config = dict(
    norm_eps=1e-05,
    positions='rope',
    init_std_down=0.0,
    learning_rate=0.00627,
    decay_fraction=0.764,
    decay_shape='sqrt',
    train_tokens=138700000,
)
Each number is 500 + 25 x the weight over its row's rms, rounded and kept within 0 to 999. Layers, rows and columns count from 0. Numbers have three digits each. The size before them is the row's rms in percent of the matrix's.

# layer 3 attention query, 128x128, rms 0.186, rows 0-25, columns 0-127
122:480533467506468552518476493501468532505505511539521500498476502479534467525532508516493465492530546456516535499506531490520512482534498542556490498485503489523514555449534523521528493531516489500524508498537513466465503476443538530530460502486549514514521507518478482489543505522484518492475530533462520503495476487547515467488542504484513505466495485478526488507508495500511476505523
086:504526481476460515522495479488501478502531474522496536486495495506501531563528447493489494550488493539498500463521537529514485495526494504510490500458491494496495515493476491476501486492536517496490539528500473494487486476445493473514474469482529546522449491454528506506456479506529491517489492526512530467524545506523549416485539501476482486508484496510512497506477515459490463542504
097:516491480497484494481471455525514526520473503475529468508427492477559450503512513519508530553524563487526485506532535498483530504531511532520476522518462540468529518477495524483505506528510486468508503495481499472495516491493510494569489540520501504470503498516488501508509506517512473499517519466455473485499484506523499501479467557482551493467491490503527518496503490549470463480495
085:499506479502479525506444552476509544489496502527498548507503523510502507486503459556510459460528517543496536487526439491470523477500517483513501495538478537501535488473498509472496479482493460465459526490472477480429455469462521495465492479461519500484527505488480533486525493524516478523493519551498501509528501502497479506474511500493525485490473509497537502453520454499503504504495
090:510485461488475442509549503481479524522485497470526530496526487514528465462487470522501503507486475506520436445519461493513533467435498532471454492525507503511507481492503481452516488500493515481479467503502491517506507491520477469462515487488483474523491489490563530502457543476546486446536491505539500481523518532491487503510482499504461547496524528498507513507507488507518490523473
086:517508541515547481520518523522515484528524512496461477527514557478478495483482503474515524496459529549464481562493474509466526511474509493489506496539451509474515476528468506474509513508508510508489448482447485494502500498541477471481461524513462474468459512518527529526537544476499479477496472494520514512493516508471504513499441538502497471490504486541540519483492483537494521495502
089:498508529556502538511525480474500503538507531495467545460494545490516512483522522524471483500504506538486425529511496531511468509495484493479530502462508510455485495505522471465526568519482476502503508539541486523487466480526493482470533522518482507529476514519530523510485516529547536489490505562497504485547479525483523519510495521483474490496496464478460493492518506520504533480507
098:519491524530526468471544540522572504505491532479477502509517502476474472503459504465482513454497516541466464503505494506543504468477468517502515488504502489503475479489461499470517534506495461503482500497464478508499485559508491522471504546551470501473485528470520511523494516499558476502537489496552469467483517464473496525516464497510464480523478496509471493475486516479508530476464
097:517457490460515475520517519463527525505513505492524442520478507499524512510518464494515534469509493482460509516482481539494503511508505519530472469476484514505514509513510507504526515513479528510546484513473493479496461504564481430491460481532494474530492449507541507439515484487512543505565514484515506546507513456493489497497500511518511502495478489505501460473464509461461460478500
098:497528460495501519503509470488523493495513504490492481455523503478491509496528479450507525506522523504463503493509558516532527475556500484524547505503510483515456556511484496484485497545511500490509502477523515513505501506492532521487532524486505509496492499502541486490452491497506512522499517500517503487508509464579491481550515454442479479513497446529499503493548528468529504577517
089:486551512489489538481525553485492504516465488554481505476529523480497531482514542496514452505513447490545524474467492485521473459470500516466485500458502515512507490468514486486493493481473507506526537496516490503500503471446490547471533478489530464511549544494493516474509469506476483511480507538457511494492486486491481517477520475473553489446505518484457481521483476483493532483511
088:518497537486541485511532528489515498463472527528513509491518523474489502501473487480500498519490457484486471491516440485517488515474475545482508544481517503491490545486497524470500495486495471512514475534542472505516481505509496489491511452540484491533526506500503501516495477519459507466483467501517477498479513528500503517518505488475442521437499507421516435517437516464504499457491
094:475496509511508495513506513514535525493518466473557498522503466519535455564493513487479495482483545486494517487510491471487538495485516547518452484570503526493533527477537475520551490507495507542495505483467524531496498515524514484506501499505502518488472505546486435537510522517481545442535485469492479473501475483504479497498485527488507533532502501487493454507509511521500493445503
092:534536484504485487530548475539517565496487485528489465526480500508525492518492523458525547495490514474545492535517502531529509506503492514507464499521478504476530511514493483433555511502464479487490464502444464499492516491509515500495500496492524467510448524521530502466540495516529515459508493478491475503513522444485522485520505511461519483456480485486511490502453501520509459527525
089:447497528474556514482514514507488512512486476488503507513474509522530514486509501475537493537509498524461490531512430511518497498506481486470515503506484515552486487528511497518497471431510478502511482494485483544501508484506501491540495482539475500467531460493464550498533487444448532547546463460502536494531504508493503515492505515510508486491527479498513488490439503525530537481503
086:489468500471501473500488502502512500477494501477463505495477558501449501478457467518492536512536478449490512543499504489519454512525475481505536523508560492506507506502478486492488463550504498525548474535469483513489501482501531476485519495512478495534547488538489500442510476481481550504447515511519523561516532524526496531513485507513535532527503495489527483487495549500509510517481
106:466514494455501463463506542514493498496505506492490482460502513483490524482461476498491482470515455517466504496501486453472518545518517475500519490487523493495490458471549503487450527517520517479497531508491514504530538529482516437486450460485525517491547459525488501476441512436480476526487491513487523461478498518520496511500531456503494519520517543483446489491510498490513488500495
107:491535520492508527537501474480464476497473440473496507514489524522549510508501481509501470514479491484532557518534499487508455484512516508516470553514530510544526526494533497502497525498499466554485524463530562458487514486504475493471511483507509483470572483467481504527480494494505524502477522504462492499462488504540529450508508494502475522459485499499545510515521467507478494475491
091:499467499518542511544499559535476506458494472522489480499528472484492499484521522498498543502458504519496478511515495525494479516499484528516494512500488513515511527528488542490536481542523469496465507484456508482461525534550484495489447480507484522457513491515505451481494501464486462462488481449511481538539471469483463455500501488486468493542493490524502506509515470511442478469496
107:464503477502489492512530480490439494540473479528555465517471504482534508512497507523521497513510500511466491502496499506516526501523510501539523468504547522520451522497481479533466506467495517483510499467462544467478525471508481491515513474474480502464503507457481518457482509461467468497451524495461490520474453511471526506478504489531516487495461491568467512449514473503474488481504
107:450498486510520538491448494474496503497503478483517477454507498497489512494465508480513536498502463516539488456519523527523495481535543470530515498522474527515471470532459482530464486479497481496509531471452501502501485502522555539516541485479508520498481552491515467530510478537484488543530504512503509457480499500496531538489484494482486491536514487499431541503504512503526495449471
107:504485517507495468510510425510503507489508500520506496462485490463555463490517542472480504513488496446490454492522514475499536562492536541564531529531480497500510501527464499475501532483476534489510464479518523484494522485517483527524480483481476516455494490485489487487514509565488481506501530507498509533499496481542503483509464526536503523493510507478499486520505466498441475458525
106:518459525539480519513486482483498518486498502520453526505483455493474515473498505512478550500506559490506468512515479524519450482447502522505480501475481516521497548468446498524513552544474479545532491536505488514512502519500456506475470489500460479496449483482513499476467532497529498521520496523505490503578513487486550503490477494502463509477496495494481498526518529515510476499533
105:465501560515515482491527510491503523502532509475478474505497526521539524521500546538521487490475468515435463515495485475491519511488486500521455464496525542504522495472505449513530501496500518523553486506526522510456502518486444519476477467516501477479496521461497504460517496508496452464488539496506511567491515533506532496519492494518479537506521555529510512465521520478505485484513
106:513466459480512466502575543520490539508478489456519508492489524520510508468567528468492516496513451540534511519522530499525471487442476533482497485512510509479492539492477495506514545545498505498520499498495502476491471498493475535521498492468515537531490508511470480509479508522451463466504462470518507513493498476482495496503455505464527529505487555465534508495519528515510491479509
102:548500453498470483500515530504507536480529526493501456503468481480511493466553514504492489469504526491468555530471536482503513484504500508516522529468531491476515508535501480491511461470504531548490506462498524535459479496473501515489493510534491521507457506533490549484549507468503529484500502496537531432520503483476493531466503507502454497506459533506462465458481508494492490520513
# layer 3 attention key, 128x128, rms 0.195, rows 0-24, columns 0-127
077:503477491498518463518510493469505489473514567505467506533486489487495540463488500484486529521505480478484492493441471545451474501532521482448472514520465503517490495504493481537477536545494512530445505505485493449479517510494487493521564507517507500490516483457496491468474486503515523504555481494511533494523484472479495517480454489498499473498521487462468530492509463495467512471446
072:505488494486493516529528476495483524469503533522481440504495551497463561477510508566500481506508534474482484451459508499489533496519522465562495514506550531472531511512496524522535493500536478544488521485506459481484471530483499483515521524522493451481502521463500471512492530538520470505481498520518491512521466502541518516504501546497535529511511533514474476465494492515519488499482
074:496521516447552469555503497483535475458506435474510494479488485521474508490484485478521493558474527497504522477505527524541566498526439478494468473501555493519514511484504514462479526496510560507485527468470472516490516514497487538513507485491523503490492507509467507491531513513472494503468498500512481494485506471460491486524482498488523530512480476480505523497519498485472513429487
073:480497474515455476511507475498532485487511485533511499491481539477487497513494514475523547592467526490542514484490510505476546504528518531511468560486506484507505519468520492521540518520523534522478500519471473518493541528490536468518500498517503494522550482485461485506537496517501486528545494492493480491498482519516511508475480492456483481514562508472519516547476527474472500462522
076:500523485555496521488521514464530535516496491497497489494520495480518474518512515478471482480505538483487511515499533487499482514550446495448515499462507487501518456515528519528492522498436503540496511492513545493529519497479525527517491484502519469533504517477492466523492506525451500490444467501450485458467518567468487498514502520524473526557452515509499515496505494533472523487504
069:478475491519474527457448505495485528506478495495530526497529539515518519502497524461499492468520491496525522483523484503503484536504537512548491441451490499485533470468500507468478479471549474443496527517526491479508530495485523529507498506547476514512521505532499493513496497507509454518466524475507477532483522556472466468507570517508523504506481540505501544480481528508526473498515
077:534480485458504530513484508495453502477452519462445474485483470419463458499491512483494507520471535491489473565449510483501480481480539495500507467493489501489540500509501467519509471510507523498477504470510519516491493502488572484504477513490475481515511553489463509512494524482558491495523484478484489512499470532480474512540537507502519516509521482491506526507495516530520485539484
079:521482506504493530435488519493490502541502496512495522502485526473495451523492511523462476455475546519520501529523521514478474499497518475490499497466489510493487468539488485510512489494469502504500499533532521491541525485493521493472480494479480542485477554516541501483519578503518551452458504483476519522477480520504514514493528501510470500508516487480553477489513465535465473511567
092:510485514539474506458472489524485508522483460531556485485504519452517528526457519512497525498516496538582529497510504513499514489491557496508485509447488491446508479553485562525499479476506481483468517522493517496519489505485525563530525488517492494482482491481471510543503538492475520530513489508513522457501480508494494548533487514484511523488491522476506481500492473481487500504452
089:517512503478512529487484492509508474467499504495515531542439479511485478474482478509507541482539459477529538520465468508522514512497504480550484470508480509526532492464535585493531474487495478521513520529517494455487473512528435454505476481536479487503484514497475493480491506494493518487493500487484478539539486495469461511491484528524533515477496499450505516505518462500472506535537
087:518499492510494501479519480496487459515527522525516443463465482550503508520473489525539532511544514518496489478464530502524529502506495493515493507529470465525529480522509501489495514493513513517507484486495491474461460533499464463580534471492489525510518437487494526490505478480501500482486506513535513493504468522493565472539456441506495468462534483500489518513528512489530530517480
090:479494465464533542503521510528501471518497493508516502459521487496468488533455445469477532476490526509474474462467537507446489491468506482529562476506526510539469443519504515491489472496498466538466498495512533471511505532523482467481491497527507526517497483471527458438533503477497480490467510493508497511492526506466477456502475522482523504495520523525538488479477511495533483514485
088:521508505520504484534497501485496469522556528446474495499472478481469480475530505527510459503462544527443501522505531528520491494481478505509486493506541501501504439484507515463466511516523485519481459495508499480514568519523490456528526534478493478471513517473489539512531531513523480523473501508496526484482505535458486479490456518564474502501531470465501519468469493483495506498481
084:472507493498499524493506503498495475496500502502482464458479502527487522490493524505521506537477488535519520457505512524473463528463522470512521521531506513518492520517515519544463489506503490559466522489508493468531513528454502506480485532472522533485529474487518439483517510504495479538456462528480440482499508501494522522499491505458526531521552488510567540482515509490476507498433
087:469516510508455500517509486504475471537488484524512463518577516512515488508490504480473518478516496495487467489468532488480527509466466536488507490511472496489451511537470479468503482524558478474485533522488503445512487502497472500519490511527493507472500472510519479508552470494480482499462493518525507487447530459447488450525500472487516511476508539535512491515519536483531485504555
085:505478503507491541531472519508508502500485510523485467481497468473513540495474491504528474518525551514504476492468469528481474509522520522459526478500502478515454496470494508534497446465516460526475532468502519512524455513494487519459513518530522493518525522476505547526515473510509534561481530483520490465471511498511438484483489521468515502470433505519485492502528544490491542513519
094:525527506523507516471515490457524513532483488543486511518520442507527478476498546521500515475481514500500482499478497499514525506512483484428504496504457477507497519521487500514530462483468480498541465498468475468489490456500508506508519507477535480505494491479520498538510503497466588520487491542507473510457486481511482500499463559478518539471503476526516496522546521494536535540473
102:444493470507483522506496508530504507492509501486521490485419470470494520522490503506498465476501487538447468488490512470482510532504488460500527525472510488493476500526498518475491482510549515472496467456473502512423472461500514464513514476519523489465448461477473486517469475532488451471493498511525469486506517489467513564516495505504495531523518535456490490501500504509497492493469
089:444481497510521507491472482506474497515503492466478504501513523493477499467469501528479495469470509488504500467519480500473474481496506479508453498504528551508480496518476487502474533540536485469491483511569508471481497495514455492515576511520514506497466482456489483562507488490494485531504463507495527473490518477501502492440527519540465557515505557500491481497521490460458495490527
099:492527518468465483523531509525465526485515507531496504455536486495538524485481471529515475488548490489515527517487471483525445459523489491472468481541529533480501542503474518475531505512513504503488546509484453470465484458486529503511505537479511520474526464529506505510495497472554541535520500468479498488550504430519493508499496499521490522473521498511474463519529521489480525507494
094:455484484483497481538574474494514528469482468514465534532522509527524491527486452473499483500533476535505531518531496555537498541511454511486508443524513495517513504477501517487535509528497531517489542471480491508518546509524480467488488537482502509501507483549484471470496495507534505505485458469477486490506518466489507478474498473494524516498498516526488455525521534539517486513541
096:492479482477529536507468495476556528515488464501479482503500513452484541472525515510530508538453499497493516473523510516527470477480508464514537452485500517528481488488497541534510496512554481500484493492488522480488489509488534463545483503490517498551510521460473486483442516522495495503536477522535504484472513478467514535449459509531512517496453517518467478465509486459474492478506
108:533493502521483506479478493517492529492513501512512511512480556513475487503500480500524542484497459539494504487508533526481542470464467467489532489459522485457461483553483482491507464449504471498524511469521524490487488486501524497468528469496459526513504460450468516453482519486512495435473460476504497489502479502492484503531565520484521487508460481480541518497484499552482506503508
091:466497497494467475526489537479507505511484510542466498488521530523477497453490504557473474457544453472515468510519511497515468528464523503511515538487516554490515490511493488478477498512490548518523469557492471514526500469463510494489528494502489507500539476517492480511427503547525484483480499557509534526481498542486497474469482541474515485498482527508490522480502479499526539505503
099:498477463524524495498439532512516456515508490495514478465512489512533506524457474478488525488498513482476500485501474506518486468526488488510490480518444477517533510506542494462526482476519526490471512442510489511490456551539502468499479488501491470539482493495488511451488535499538465516448493509470503503513524543523463508530493462521526499491517507457553530509543540474497519490501